config = dict(
    n_layer=9,
    d_model=832,
    n_head=13,
    n_kv_head=13,
    head_dim=64,
    d_mlp=2240,
    vocab_size=32000,
    activation='swiglu',
    norm='rmsnorm',
    norm_place='pre',
    norm_eps=1e-05,
    positions='rope',
    rope_base=10000.0,
    rope_fraction=1.0,
    qk_norm=True,
    attn_scale=0.137,
    bias='none',
    tie_embeddings=False,
    parallel_block=False,
    extras=['capped logits'],
    init='normal',
    init_std_qkv=0.0189,
    init_std_o=0.0189,
    init_std_up=0.0189,
    init_std_down=0.0115,
    optimizer='adamw',
    lr=0.000773,
    beta1=0.9,
    beta2=0.98,
    weight_decay=0.17,
    lr_head=0.00606,
    warmup_steps=290,
    schedule='cos',
    final_lr_fraction=0.0,
    batch_tokens=131072,
    seq_len=1024,
    doc_mask=True,
    train_tokens=1063000000,
    steps=8111,
    dataset='wikipedia_en',
)
Each number is 128 + 32 x the weight over its row's rms, rounded and kept within 0 to 255. Layers, rows and columns count from 0. Numbers have three digits each. The size before them is the row's rms in percent of the matrix's.

# layer 4 MLP down, 832x2240, rms 0.0394, rows 515-687, columns 2160-2239
094:137127094152158178113144094133068123133114135144133044106129173139151117154152149111206133137096125085129157124128089125090129065127047144119147117159138172119113100125151183089139091146103122134206150125114138030139144133160091137110145118
099:119123137184152155112154160113197172143073191141135131146098118103146121117106105134130107100055145160082119139167139166110125131186192173088078120076186104128117169094111129150082113142174149116084152086176124155190175146152167119155172112
096:072143082076164167180073122088084152133129109107117138093149105120175119110138130100110105135168164051114147116098208132083155123120115105148162117127076055159102161077117085110120124072091207146088150157111131171100114123145083107153136182
097:165185142145151138158152190124154104104166154108119094125160120102103145193114112083084184120128107090140107071168084145093172133073122127102133125136112099108116149174130148128096093124112079146112129127090095143143130119067140129122179110
102:180170130107154108103117126147159120071123216191160172102126102127125144102160071174152139144121183140151112118162161152100152138122138166090118147078069125123087133090168146184071162175166145145067145117081201144049135145110118066165115108
099:021167161071141153089102147105133174164099185121193088120097129125108101143128110113192111081104095150151126130154104137112127083181110129135110097141143104152127145112132143166085111096085113091080108132147131140153165136104129106177175191
094:119170138125089099149096178077159156102086172118105108144161149100147144070117099171137165127101132127117127134056130154146154173153164149086188111149149086095137135107093100200130101207132125129049125219134135114118102068111111138176170117
102:128123186099125051107161122125176146131187119147098124125134113151075119158107115127168132123103104096143162178208149106176135151150106123196183122182165079134107110139103125108093138194140103132098075178113118084117156108175131139195152111
094:098119103071134082132100149140159078098105129127147149082163181149137120120161210061107111130133137159113132120169158137153078123165095164141109124170132110079082118104155107165108083139120077094115085065174085099200165085182152058053163089
100:103102122070127094141098155139113146089115110145121156111179099222106185127114106160113107109146091105125094106139133111098178138159136082085094132102107153173196151111132160119133163090050130129117165120128025107138082143177143134084135145
101:123140100199200076149106100138101106158131201125083113183061127148094086107105151219104130112174119138102124101111128133177095068097204051106155203129160109186171153170124140106072126127133081069150114119066093149120121135095139175045149100
095:094115124160060065144127075177125163098108089124080074146102066175125098119142182152128062188092093110146163096142125170141154127145162158133162127126129082131158144175097105143126166092076155108135163086215114117161096159187141207088156127
100:105150119123127204114115074098083091133131121147160101142138161079118083157184111131140130089106136096110126097159162140171110165077122108144119115154173171158103175160157105120171100099142125124147113160164092166116162170121153167063154079
099:134102121098161159072059148105177170175171104115105127103192124105122132159098138107103095104146058145141147133123104084146140108135134126095191079126133125104069118142137120147134084108122148209161125187141085093080120151136118111068108137
102:105170128112122146096122185152142101116176149078121090153136097161162140126112086162073108080159135162098115144157128114138090143154103198111100043140127140132092178139112147122124143137175111124125089053166102134154055136111160184116171120
097:169077146139162160061175131106117138068076194135124132094107083128159140149122163087240094099073112156157137111090143092103104091136071138092128087126098096164146141056189148089162112119124181151174118179071163065098162143087100123143069084
102:129152165107109141189179120158116094101137134133104190117146148175180086151085133139123171141154159107155155125110087106108148103084088137104108119135146146112136131123106127041142179186120057144111159096180138158180094090117103158098119141
101:102158082129182150101126075132081039109185117148111082148110106151152171104140167140183152162136171137119110105139114100098103151130160177096150098121085132162129161138099100121144101127138136172125095089103133104092086098138158183109058153
097:117134107116141154114177131133123131117185119135098142107141078142138155146141143132140063175127174186110129157125105139141176109068078138146131113105095113159150093188081067148128079060106147160074199125135128128080104146098174101133096118
093:134166100097128175108128069121131082141086100105134128137106101125142131091157131127113098134145099090165121127089153141066159133117133082181106134175106165040128116138162146035119184125185092132121148182129072108099077123200149168228108127
097:169134123156138125150121104115117174100108158147135101165101141162117090112111104170121125118104108214110094096133041166176157151087109096075181198091095147103165086125171091129115161147100076098135094114104129155198145131194160086172071121
098:144131164132150069125129115094113144183135147076157165133155105117081141117103147152174126098125087112123120104206170123115096083091171102102100123149130093134078109128161157199095055211137147171122149117113115190143151129118122093158190121
101:100128132138088100185150159115142178132111115133092133139145136198126160052151126110088091138106100093156125125140142156155138149136127039067161110132132114046081115109091115080108147177085076111138078186147111084109197083132089083136136137
096:179119096152092163094154127188167063059164182114171082099110148091168121126159094204153157133091087140117128155094123155113090115153103211136122107155146162146129146156147129112158106096135082151121055087169147169146107097088141146106051126
098:182107188047099126080094166129097116141158085114199125115178117114178135150200143135141076137116131163089126121144138084114141141145134112166068096151107113152111161159168129150147164104018209137126109113108102073114140080160135137169102180
099:125170121081088045118149162164158188107165077133143152120158132128135175151129153147108094138162162071130147127114139093125091122134086089100106143182102088165137069129071117118091130127158140161144129152149143147118126095147100080168131167
097:142102059091071104124134141155086133116123090092061103084114130132079122135164121024128112112133141152128170131123121135148149078150076125128141120107131086104085127109107162129142092111139122197140084176085153085078103180143133124140160101
095:134119163112079135140153117158101197114175124167150215153106088127067115099199080108191067175086193158149186144062116120106135142115126060168154170096067118110140108124173121167106118169126138127088132161162135110109132098090132060149163123
099:140092124090118145066164160085143120150070085147126131130111119121086145058152115136118166115131134177086129135128180161090133077151163148217047157134129129167115093116102133158129135151151127162133129077140172072134130172141146145125114101
096:145209141100136127058144168155134089090078114144133143100131089094109162184118173133145110115111147147136124136086077078159145145095112156116110130134117113113204114127124066172126179114118167096147127144164148144175138158091103133115116091
098:132162146141183169152131168158133132122124137143145138171126079152077118157096117123133103143109170136062121136140086131151124145179130137132146127096140137147162150195120094114128179197148071150117083126123097095133116105073173048115107111
097:137166076133115127105123136107136134096100106065064144184081129094097103125164109131093144103089123063114160054054130123112125093155122032122140140121176174075119155111163191143092116170144149115127141168094097153135128158109161170166175124
101:151107092189119126122152123112095117152182132129118161140180118123141134092151143161149148155138165116120133161138185130100094101116202159203138111100112168131107146139192132215115092069136147145101078066090172134142114128085180121086086125
096:148153158109148151184129160087161095147155102124115191116170178155145124132143128094068052093103116246115148089117180155131083124117111039094066125151164186125135095090190144103109088141142107169141088121109110156130115099118133119122149095
099:143138172088148105109180114126128129138139079144098060094108065107110147097122153107119125147130186112130123122138122102076176138124163116135157070185092143151120129152155107106167141056099125145132114140093080137130109174152183149138111108
106:125112168185154104093183136158106128148154158131136124111117081051154165097131098100143137142077135140163099098127159137069116132156134157148185102174197165130094065103122112099117025139106112173111153098104064144141146159104144101131078178
100:140135127192175142075132138124097049155191105122111151112156139147062069113103131196083151113133075139090136133161164060109113119204120118134164137101173110129097128083113036153136146156097151139137122119112124090121085109151101138121131146
101:126075081128144153179158144143080125133156077075131104137061051140134110114121060173062179109094068124128121110077154166139140142076128083180185159134089128140134106117201090139090132167171103066150140166123080178096138094099145157082094136
098:082182120109146146133105065064054122145160179156128065177137073168223136108090128145138136114134138140123116106180110179159171169091127169080115171079132120147062148126033092161140136142102194151061178145142035180111103092170087121086149151
098:133119153107142123072122130136120136169126126130071162092175116206140123097122153164117112113105101129124121099157125123133121097162171026100145136165148089123102118121113145122097103148095164150118139107125186136151149114117072103199188167
093:143096138152163136186157150117131132096068163111060086176134118106166145058169143086111117084140132154158111065147089107121165164161134097103119146117078114162127119145088204135133134154176169090066147109140132169121157113096156171181093140
100:169109115163171109114184138026127173130123139123140137117084152154094105103131095150111181107144114157187116155105096142081161159097185068068081182101115131138097149104143137127096213105090125163191111094064073143141172106103120180119114126
097:170164166028132078154168133149086145099111133156137108151177135213151164161106059133116155125109156191130086116102129118123085144111077110070095116093109111107104126108133127143170143108163146148096192117085136176134103194136072120157125097
099:159152183103187114113183131109066147100180146150109174064124149103118123123123108123147143136108161204149114178155088072139114115130162130095145102116140159168131144105144127118087125096115110106080156151109126148119150152121071150112172180
099:151109091121131092120145146091167119139159106134083126116174145174106123145122174136152169140128172099088088091085136098170129106098123107121113072164138148111107120101141139199115126118130166094193074181125167133135138156127128127196178100
100:168128159133068201126090091143113167067141108139146138139110150160127138160127148131083184112142156108157122190127085148108122120148166075107136153180108071147184161127157094149097234081104173114046177193101124134062150175083102104107168080
098:111126092061123152156120136103134176116161135122179110212105148139064112144132156084156080123089100098148107106147101106120148106177139126136130139110143202138135130147107157130130133156167098158148127102161129143102129132150148168097091108
096:160114113101132194140163120141182076125170111105164135082106119127104106144055118155092149119150154131175105068167153091143062122157110157087116090196094165106096157149058098091129121120128074099130177183174128111127160113134105104094150111
100:143106140131129100109138095164111160112100184119125114176138179163126098108116079070136186101096094107193120116180164177197164198125131130147112117103172118148150122116120110106061085148153121148087137119097152178135160128124124138144140089
098:168130090110114166170108148101183179094100136121180109126089183125177121090129131099116161174130174130128110157125132186108128115127128131132127125136158142189121135124107092132119153114140149104140099107114151103108108147108069177038080118
099:117124129078131120128189095129088075155127191120144145179176147137136126118103139058118119120129131160123115083174112149115104136131100176143098119153118132146173112166151157142149120128108119167119170168201137154092174116097152109115130102
096:114085091108142104148100221134107155117138115115125129093143152091105115068108149215144077150135139137152167149118086070160049089163108166125149142130163122104148106118133081089160164122138164103153109109095080181131124111113117078127123138
099:157182125089142140080163172138162125129148167123107177191162087124195129108106156126139134134141099161119176091106135117147129070132121117093090130159105119181117167099182137158133194135124104168121180125093114152105055144114141171139098177
097:078152124158085107110176118124135141086126079176060180105145137099082109090125188179089149103150161131169135116151142135157107182156173111124178127079114120095188110175103119113091180152069181129085100140058205122135171130122163142133079146
099:169122163093126106171102023144158114118135082126153105149154106175085148133144129143059094134108114194082131149179134117072151065169152071132155191157084109173103140125101102101181126183138054074157159072103108153122057104125084094121241130
099:134144135102195115072176102156140082140075138116152138165123198126141124150162137155154157073113111137170090125131149101097145147086125078124183155126069078133160151104067154107141105146194149128148171083139124137139102092067129090076154138
102:132139072104140138139124144138115129093102192145139112157117155128162150109101184143105075109093125129101127121091109106157118138124102140141125154131144121105164132135130114113168136126098173067100122078073074082119124151135189134125071090
094:100165093126139190073174159136178142102132167150139128132079144098112133128144118123122113114144095189161147136108149137168109106117155163160104165165141136127136140107141101113147133087130141063109134088122182155159137074143129148109070096
094:110142168147082103084109115076117156106138114134055168144085136103113104179100090158143099098113155137162118106076100094109128089109101129137139093094136117169155163102125101118130124147125094172129146118127197143076177098149115148129138133
096:123102141096095079094120167105104079093146114152120158149121126127123055115140141080144117114110148171121063108135117073169100196149142133133107114172121141151140126204051161090129148136123086130141134148185083150151191127142112087123115159
094:123124133144125110153100085106126175113176168133106136108173155119062107123164178163127163125126142095132028163153103115191133116123077138144117150145097119135153132187131054161112183112104152106089155122128080168085150084089164071107135097
104:100069103093113076130104090143164074151122128094130163151092171122093104113137122133110100149139169125154139110091167101133077103102181157153150099150154111128108106116073143128142094181173051160128115149126167142087145146083113082147120149
102:186139116103124133112103149165137101166150137136191131087165136149166144139108120135082184073154178136109087108155123093125190153141165069077080156168119148167175152152173106119152194121092187136094188224124149166113118157166133091144165097
101:076079101123153088142163169115155100143091131117145146127126164169111109111143154115152120090164136132148141135129112184181161098112160119156144183122080132109120125146100105109117060167155101120172107099118131169154156073160101098178158144
098:159100102152137133179147115114156138140142105089137120119068109112114116161069142069142128061143102122145155142093122122090095121180141102158162126159125191082119113115140135145089110172129117175102160098176124107123126143156067106154149144
098:142125166179118188155162135161124188159064121135121116080168073137156173123108121189121095123137076061157167091140079174163108077106158110093158100115105109098139119143110156100101132120114115110146124128152115143131155140089091143088148121
098:141183116099123179148159157149132115113138148147119112173110125142093105083155000120119161224104134123151160137163134114168179150178120144116092193135103095115113170080124091072150053133112151115160191147088177090109103145139143119120108121
100:167112145103156146113121114157120104128158126197138210156144085162163184118127184149132120150128103177112146120103134073146184123118106188185100155117143102077159097135130099123095137115186138205127182096129150084158147116151091138131090172
099:116197059131167139108164139111126137076122121125143191099140197074085122117165158155142171173158162152078143159174124132164097131116192120132107145116105133103136089128129156123168125206140124112167108101034125158183113153085156142186055110
098:085169149071156119126105110086138140110173110158085105144101124149098138118137106134117131145135103064154129144135156153174189165161073119168139131136100122134103122138086106077151126099088114089133092159073121096083138083102161109137108164
100:150119127113114106103116151184126151096152126154156111088138070089072121171168079086127085099101161204157130111158156141135123193096149124080139140119138187156123059177166104138080134097126115070103113082140114183126173107146128078127132154
096:155094158107159141168152086128138123139090052097151109103108143079091132115122169150164213112143144114126109097135178143142158116153100190172145132142202080113171118179131125197128067177136155084155139153164083120118169137111124093123197125
096:125158177105173106169133097178086090095115120155078135152106157147118117110136100173140188115073147106097100137141147083177086135081140109153161129140103108138096118152044091088142099143136085105139096172128138123100111168174077113165128177
102:118110147119118126122156097132114108155088181136155161128111131106134210201121101088124084165125131135159060050123131072097127106131169132143139128176156189140165084149128134120133203160163119126078126084125142093182186117156096102162166113
099:050156144162056125115133149157175062079110067169126128092119144166183168088142083139118102175155120099124121072113116094151115086120114138169155151131137147159071115178158164137168138099080112172133182069168170108104102116126147179137165131
097:110158116137122121155153156076110106110156125158163103106107155065098028082123133142187121169116067114161109140157136122143104072110153120162059092119134123138115104088202152114115071145159116126115098082142155127104201085039166163163074074
100:129086136153126119149121187072163144110123109139128119083194099163144154109126120182118130096117149095169134163121102108133143100110076162142110089137121106155107132176164141169137147125039190198152123164114125076078142125099141063180154141
100:115091124144104116105163095124154087111083122105109162166205122111110103108127121099114193138052112142126166096143182087162110085112155173092177130086124136205130129129132114133133085144167109203122129131087150128155083154097146142158146102
098:177133109120210152118161110115100115170150082124132111165115065187162160155122137120195149140143135049092104136103159130169128124117144065085156185103100118151094136065205135190184114137067161170171095136098112095165165093103110094136138106
100:101081074071075124141113217116172152109089114152135134185146189231109107116120122132126092139151081148125106103127160132141124099100144175112102135108119145126137169112182198125115164161129148102154158148160100137112139173124170131093142121
101:161066171141120087148095115080115100047117140171133107132070154118155126203188219093084163129127200130137085157139103142078101115098150103106155173090171152180161149135145077085117177123152156172121125143131151067109118119147132103122160129
101:088105112090147100127083134145090157152127134115129161142160174122151116136104143126158089128157117165065131116127163122132142104131076160093090154160078139127166118139152170117122166120077131090121120181152140102116171186187111100101109104
097:076089104147084102139117159183089139103142082134072071080134095162123180102094167060093158120135131156096162103091132112162135067148130141144198108135137122078132099179184054188149129110147131113156130084164069124111043139167100118142165162
096:131079129208152163193141111151155132112183190131149118164134115115131110215136201178171124165116121143101107206177168150121112091142178119123126063069185145228088167161122154135143080136168101180117092092137118134093085169102136111086127151
095:164103134129107148101142107131118122104157106132141097107119119156109128176192045111108165098197064144147120140207067140126165133069154096158127202103115128159131154109121112122183171126147152114109087117106148190101082114138151126173117143
099:096107129062128164127122178132167170121080146143169139156160111149143170091135152141133113149115164115079124176064133165108093126121163137128146110226124080147131141129096168142181099089134103097130184130093081169113136093129096121147140177
104:165133177124102091102110137174122111176082173119179110133090144100124123118103060106114113198150110115131124139185179168174140093139098105176120171207134128168119150125135085089097176088092155115084188124140073071073143124133110067134138076
096:171085102158117145077160183145144107150130116115152171107091054119176167115191111116092118060119078147117108160123090114121122137152046110129102096134121069121117162101133135118158103190131092194079142131149125065161116129165066151142162167
103:178098113184103126088218071137075099105116163119139088157132095122137132129092101182155188146108116129162122113138123144113128143084103088150155136150145125120138096130176154161181147163165152132119136096105075112149117156159150077110131131
100:104120111089115122150175155083075134087148090128090110125159064140134162112195118121164131142071149134099150139140135079124096166124144072154128069181118146165094185139126131113104131172105226212109142160122177130166144069090086098128130159
101:128057112064085094119207189131218108132114159149158153105105104111117115118101134065137113110201156102136119098127123106112144113142113128154077151116134107123142140150150115174133160134125097136149134188146129162116151090191136129052145114
102:144091223084129120101102095191161175047182124078120131100134062130061148111136134162167113111210179151141107165116110131104135129198131159152086120102097156151182119163182177156134236080099177125077129117111137122098153151133132183113104115
102:142137137153113097080095118051109117099147128109137112110163136112074070082137150118151111148112160087115146072115142140101161139099134120157159190156164151097161087102085095196132153151133030180206160079106144073172102109097125100108129179
104:127165113080123138082126155160104131096118111116133175137171148072119092213167194129118089096164217094159148102061130153113113177086124131125079122128139157101109086145126092151105147121101129119117062108129068145153109139090149090105162120
098:127118118153139098104116180094131089096163141115184125090123125149107094148165045129121144094135180189155122103135094139128113135149145179091159129087142113150110146164138159168142054159130109157131083122086151133156085138119103149149138149
102:120142107108102112097142183093173129151108137136198154091152156070148097159103158159146127098170133133148063112134183137052179157174061114054124146116138126083123145142097129073154168157163167183101157163092163150161163107102149111113090090
098:131136158109088185146138171126170090108128169148160172110187168116107115171138134109159126139188140122139073112149127124143146056158139174121113110139131099168142093120129179137130174123151103132064158102156127157126126137158114063164151164
097:180107197112152161102115119215044198105129147121185110114199114144160150153145153158157077125108113111103114125148102174110148082106164117112168127107102106153161148139138135146150149174160161093091151142105103089159100157155139173122192195
098:119100108136164179110179064162144123148117137134138162190104133107171109094090159152123139151123131121103128106159085134052207120107150102125178143131080142140126128175137133164104149113136099134063069121103153133144149141147087110099097170
097:152132120117113116143096117182134092146136122123193115104114092114132255145136107082130114074205156112091159140112075135062119109121042124127130131154147150117122132098083131213136101150149121130106119078148137133159104094151126153128170131
102:113085104137131186185129120125123141107141113105130191118067070145103134086118127120118123165134213122094119170147159105133175137117120108153203151141096127149123092163101166184111231114136159092161136096189101140110027173117167124090199125
106:147112090133213184135147180146134116090086160163140142141075124111072072074181083161155140131122118053169129109138140109096125166033104168100104111116098126132157163133087122147107159047147091085143166149138085155105103123131105055118161129
101:151145115127125131130114134131090119128172133144177147090145122084192063164148168140146109140115133111130151112129142100127095133142097129083136131139173117117149143128080150142124175086200122092045083152166131176126104151146126072098144070
097:117082177024160039150117099139124101137147107149124115122068126059040064158119051193157131165133092103139103184119127126198166079161185122150104148072111142114118170163156129123094087151131104091095162191064138086118159053156144104150132129
095:137087136113129158128150109118134117138131095107114191170153127168152142168131128132128109150160117150145138109116137126110099101112112121105127067157016128114124132145150097139158136159132092152156094098080147084125134064137151108150116139
100:095133081079099104116105136113120145100173100136147171135123100097068138127134126111154111193116136101174176149115080102155129181109138023129142154116112120086157106115111125089099088157161103098101158139100130121116164133111125059188153150
100:100120111067084088207102160158208107171079121114144170080145122115085161197104116156166136163125082080116136176079144190198131162107114147181173077135070159104106182120123134113096171168087118072185125144160118203144160081135142158079154083
102:116133054171134079182098093134085117131170109121126090102177121081149056120135141112138106125146175086110142154162127099116093126163197077124203108170141171159163065116146134106094081090064155107093127091177115115119099145129114097181181166
101:190150141114159120087196132092115133052129100169120103134098112147112135173097128105176154160149151135111095121194134192118152179122081126143073146123147117181160143160178138159142122114111109153104159115054179145191176157132146110108128102
099:131114133129186151149100106159095124125153097069089120205110083132156146160146161126143086125109138102058129139084124134180144104122119164113161119129093134087164148094079138105165122114141115162143153119138084038143091145170153135143137119
097:107113160150122157148109138141100117100162113157118075095135122212113146119132136116135129137171170083131140121089202111160115111100189181159114166143072133078094139162107093154138192086107187142120111108126124082141123097168119116139091094
099:085163091114121142173100147097112087140144096143102127114125135104161111117118117192135102125069166134156182099166119117086110140124118121085133132136139144079090166122169072130150143103106177086109098130105163099131144129128138131188109143
096:081134104132089097111071086111133201143113087097118115175145148149128128164127113100134102131109086068135145159171157160148126079115079101170078138144156162115138157132140138127137139144105156142096155130109145142162147178136211173082124116
096:192109120081116157159116191096151131171116209093138182130112149119097090144108125084101095049150173104105137150077121121120164110141107151124096103119137122168178100174170123138071214081141167117109110092137142151161098100130166167128154102
105:127155116125142139097169112165169071081095130106125113139187110184044139127145127133073145068175118190099112149099163083085144143180154134127141079156087147092148076144129158118113156107123126131144127145175101086148107175132143171126165125
095:125156192188140166159148131102140119120056160151087142169087108115105152184095142126193092172063190148128078111011101111158116142130100156133121077070114095155164141100170117078181229149157109144090132137157104156151144136129141149102101106
098:173197109129110136087103070119054094105120127123146117160192130167134051189106126086138061148205147045142146141156124090099153108076091161104071115127137150153142138048113104130139054110133064118141113128078151142164166112160153122159150094
099:181134172179120103107084143107131122084164090124087154101176117102134107134146204193103115108155092119079154149108099050116122084148113120141109098173179190104106169114160128112120085124147152140181116084081161104158056154136130145157151074
100:100198172131169210159151106100086105191099183131147122135139098144168144080116163113195133086118114123134081090166134163096107118084083160115088159121161059097115171086107129106139173154134168096166172150097103137112169125133139144123162129
097:070090100134108124089152126098099136145140152159119153116108124145154115127162126125092175130161142207142171128117178079092179139147101223158134132139127084149072150156143141133036137110090192105070144142145108092074104178145115131112123174
100:151161087129103134133117109159113097132138139098098140096133091133140108145081131104104130151108188081121159152131121208114164154187062176085149161124171085146138102124115098164100182143094156114062086150129130146130094131145159125130095133
099:107068131192114149118111158158141103130106186126131135099082133096129109153119164106134174168088141145142112127126096108126169160138145130131141138116116080157122121160137109144139144081165133095107143121144150171174145162146196197126171112
101:108117128092134144123155124154137136163123129125099101154158150133101113158174178151134157128169052122167168139138119108108164096124157103162167103209120121111142142129191133113175058110188123112131143156153140102108104147136119138114121168
097:116098097089132161112129108115109172136136095129110095155107089175090153184118127178134141129152171109153167105122138121117176191145191099114106190060132045170104113126171148166110151147174122103120129124135170120177136195157160104194165157
102:029180137148088168123053115110130128132136098073121144189128154146005119112144105128201062174179140141098161061142141156140032100140190133126121143145127092126142072130133134099102122149115072095131106054144100071168140161118112167115176167
100:125154103112140080061141115127094092082152127122121109050152125122079108161075144128129210079088127117144108103101125109168055159076082089105095095104076089123098103142105153157137064145088089120158086145122165069229136103158098163171176115
099:145140145105151129097097161088190168139112102142131015091126119112161133093094155115082159126118105123111118167096115131082181184083066100145120140166133104183153176113154096138168152150159165112035124124139118126147118162093095150110040134
095:140072183097116175139164087087106177113123112151135071133103114146126104122139120117134097114197116124102139142082113157176099168131085123165100163123130126122164107119153153088088080177103083096170155203133136099080166130127103143156125101
093:154111089158081180146188147103170115141120168135165162105078103145182122107078085072116119113025114189163098096130142143152153125117102101183138122125172108132095089152107099156104136173162112149076152105175137120182112155146127126131124103
098:143153116060176120147142115107135115172123085136054109163133164166128175100118034139162102115104095148155163126173169122122100138130138099115152107164130106048162123137215168118106106163139112108167124135167126054163127120135154110156188153
100:133173141124118129143112119096143104125118210110141170114098068108158131127124135179087119114103220153153098130122065095122151171107096115088155116120146138094134132116119140097094118111096162124118111168093077166065139215140118139100114067
099:099139127173172207123171156104118120143139141135169147146084137203126134163137062060105183145120128116127134149154136122153120111135133103099129112176060080122075123102142129152083135188178092141093128128122080093086134128156069138153163175
102:154125172153156157163089107082137084090132142147155191131145138150154119121146078084137131159143178134179113120130119119101128168114143153118102167125100160145098109157173061130139152187086089152183138050102137131092144087171132087156087073
097:133049176097145107138151078160092103144105114115175207090110164151163101110110191172117138114167137143107117092162113160088136138064100088030155188086099207102104137096173076210196097091133199141098142196165163166174165136139159154098074089
099:141093073090131088128156114141181094121172089146109164128220149110105160159138154160138142128172094126082173181145148111110105067122164107125118107150122130121145142119107127068149150131107176172144095101120150175178069185049162089092066167
102:126132085120163166144147077128092111179081129093083103155090151134103107076156126141153095156108105152081163108081146149120106086104147100074185133128153099198152110159111086115139156102157141119120144089110108073082067176093138171100118143
098:158166103093168130148125115114155155128076138103152082110075140187122110132143103130167081116177119149125146096108065152088062151127109149137139118127095065147138176120116060112110098105104149092113129126129126159176145137139070190118176167
104:149151156174123100095108042142130166070135150126081156111108159129131147097071137101096095100111150130108168091092078140081189125135165108101142161137137160103156194096113085082106179133129182130120174071101143128158140123090126144152098079
098:188126133146090090150146135117181125143109168104178137185193085101165150119119183108159144140113132147158094158162151083064101152145131104147156119192114127182191170124150116113083211128155130137173147058151131114093148075127130171090085141
101:092124108149127107138086116156125147140105046126159135190145122184168134108120152139151171124136075088135158157114188129128098145136080141101154148093081159161109111194103106087136147133116157125140099155129171117119152110167095124104127108
099:156173168102137136163157123135203103146122151100139124137127112118103216086111101100134198127180116129169159043159173156120152104130150156148101143167104161127171178136141143158111187105113113144058211146142137183098155111152130084113159109
095:088183113137161121122097136158156141161121160082185131096074141085185087137155087134172145178093152141141124077104153141134134110101136125156132147064176187229109161094148083174117070099121126130141058086167093159161109143133115122184106069
100:077198172119104062164118131114150113094140094121116125193090142176119150113136109183099151137161176140162133126133113108142101141156141157161083171133143195114114199170150166117129154143093169141094087168088137143104138133077149117172197135
100:158093115185093159139144153140141104134107093113143123134143132108076083127155098144102143131111129058106155148177127117143091102174150097145160129152172111092161115142147197109100111151105089122134098156144098127128165141106137130073182134
095:148090130122131108138141080134081136104096091092082086091164104153161129160085079179139123168105068095101181138153130143153098137112116139106136168131088094113105101067130124115171132086126149138105121166153117166182177140154148113086162114
101:141121143136169106148136167152097097115184178114097138182122138148109088085150088123130154104178130147119090092111122146116073140105131121158047131085158079093099184125117132081130111170129094165123105139030134137151184116087164154149114116
100:097098126160148129120082112175118097146130092106068127105130116166162115119134076117129095159135149141151103124094134128157146147120176082128139152110174165099109164092124162075126125121076130085148169143107132121094119124096081095052091126
100:126125144068191131093129110120128171135105119154159127150121131085086188110124152102106134171078186149110118069127110176136142130210095145160172150127211109109121161173133086157156074075149145127132138111040036111110124085094117117183097110
095:118094128137142120158074160116180137109181085102144140113120130141114123147094147102109103106116115090151179109175120151177128136136156176144093099104093083171113159093147087157136161089084167068091089119112113110117078122165147139137101077
097:114046111137088156075157153127168119139110084142137116101132120140098116150123144149061149100104161169106122104107149086109112129127123147206082172158120170111093119128144127109153145054148177178092103140187073155112198147100146098173130124
093:155098171132202104155147188124097151146139117090141138084140080101183171138142168122123105116191105104165111105147138166122132124112120098112108136157117084117115153130152116128074079157120169193139134137162096103135143107153151125181093105
098:115117139153214130113117086151140208136139169104132118150137134120195113126020134164178144119184192128102063113129149126125165149110140189165114109096212099203092146119080198130120105075117181138122111111118119130142128150125151139075171120
098:135107074145087114171138210123140191158108154131172142090090104065087140139142142092133134186121148129148095156032125160159133155141132136104082131131163095050050124070138193139139118183178073088108103145115164098092104140143133085105150141
101:110144139138162078077149150136069084060084104127152132123140113133121123163115191095114086073140093179084113163088139094142156126149191111177130065171108164067106115114123205124133106107133124094183128171123142101147126197059116081125206122
095:089151093170139188123176131090127127139071186155149125065111084143086143182075109196109186157135079178131081125102191082121075113068167123061105111131112162150136121183042123087102078114080143066122132215117184116120161150169126134112139165
103:146115127195144063157128107138100125079096113141063155105091116136118115102109104104102149138155128127157180091112116130122209157143178100147156158108070163177115146128129138126089041096066113139110132076114144143124125120124086200116165097
095:122115111143077149203176120141127145117149177122127113146108086091146179112115145145167146111122126124090131140125144145075127153176147151147122245103155112151142043065161153131145152149121108109053087126126091143105075108135138094100086124
105:133121124176205131168096110145114096157089090152103150109091151103191098142147099087105162148146139123148123120137101207159136131111132151106154089138140161140120178158168196172149115091117102132140161119121138142121137144164122087105088128
097:103107115108106134112139082124090122140054117109124125149107105140137123135127167106144136138147109156124077169074163111208140155110158114158069097158154080151153168080110193090074121153122100172136165072076112138138111133095165164090128161
099:080152177086129131173114085112126121109066105164101120124156115153159143091135111100116056079130084122155114136107133088160140059145187079138133145130091099131079114184084199083140143170134156169131122124123118163097104165132105072142111141
098:123125146143126255128164079128065137129109138106109110142082115179131170132121065061111105135167159035135191070134128164105130137132111149134111173149136072149133100190089120143142126142168142132112131127157096116202100099132118116196112136
098:039095076114091116166150122159139124109087121143137123169086181149109072080189119105143071134130088149163124103141146148158158122139121086255157117125116165184142112131191155146184102147118163168138097126145204178090113082168125118083113175
098:171111101091110078128122099121136167125157147144071118177103162128121117090109117113145140110095162148118085119147056106120124136122170117160172111162142173185120112133097106119157160163142150102151174152121163097088129151138142115109089155
092:108108082119107151181082136129151114131114167112170076123085118104132103120154156044160137067118103099106086125092151099116131091169137141124110142144168148045179149146114107115135131103079146129133098125119132119108164104116133136117176156
099:102093137071143129115120108149118188097153077183103147121133058162103110115169132136118123116197178190112160128124092183127171118101172080114133131103130141076132150159162164144203104041130127121096114177078156185167151146199145139111107128
099:222082123060124116126097153134089121107114123104133061075116102167111159074148160129097070127157095076134112156112164114117189093174170141133123129160161136141120131142165141099159058153117092096113133071118096077102143109167157057144082043
097:080139119137155195140135128132141162159113117105132089151134075111121102104135133199184085105159177065162181159134083162165118139092198134195093199130089080101100091133133080099119194134165057168188123177119118158084114110143120124121084138
097:135135096185036213096127177102127095131185149089153138127091066098085095196164108155124192133126171129123103176126179168170134159212107141168143158104152158143181118146076136082063128126107086067170148082129162140139147136155127080186167092
097:141087124149134162109105142096090202148142110128151153073167146199156145121112145112109083111135093227106149145101171091041146098133134163142147087169156084183128147132170111117147154107092216102061206071145125134114068100091120152100137117
101:155151188063176116119084164101113138116153168111147159134159132178141118070119106107139096128210112085110080200159083161085134175115162141124067109144147093149129151109100114118172165089126125098073198127153211179162181116176214154134093129
101:159155131151225127130145146051129099079179178113066099072123153120104116115104168154117071138150088156110093152099104153070097151186117131105132145104123114095122146108081199097112092152133102118134147080067225129168107166092165110139097103
097:154109229159195186057112128102075133171093152132141101093124173152132179101119129138094135110076167122112083116160130066071201148110098158115127086123094159100127141174104224108129102121142182161099095102165157134098150119089134124072119143
100:081171171125102108137114131088088169152151192175127107178154125142178214153137166153139127121105187156145122104138140218112081138088157133153097125153117138183130153157120081167086144101123144149056162132136128130086144109151117157103114103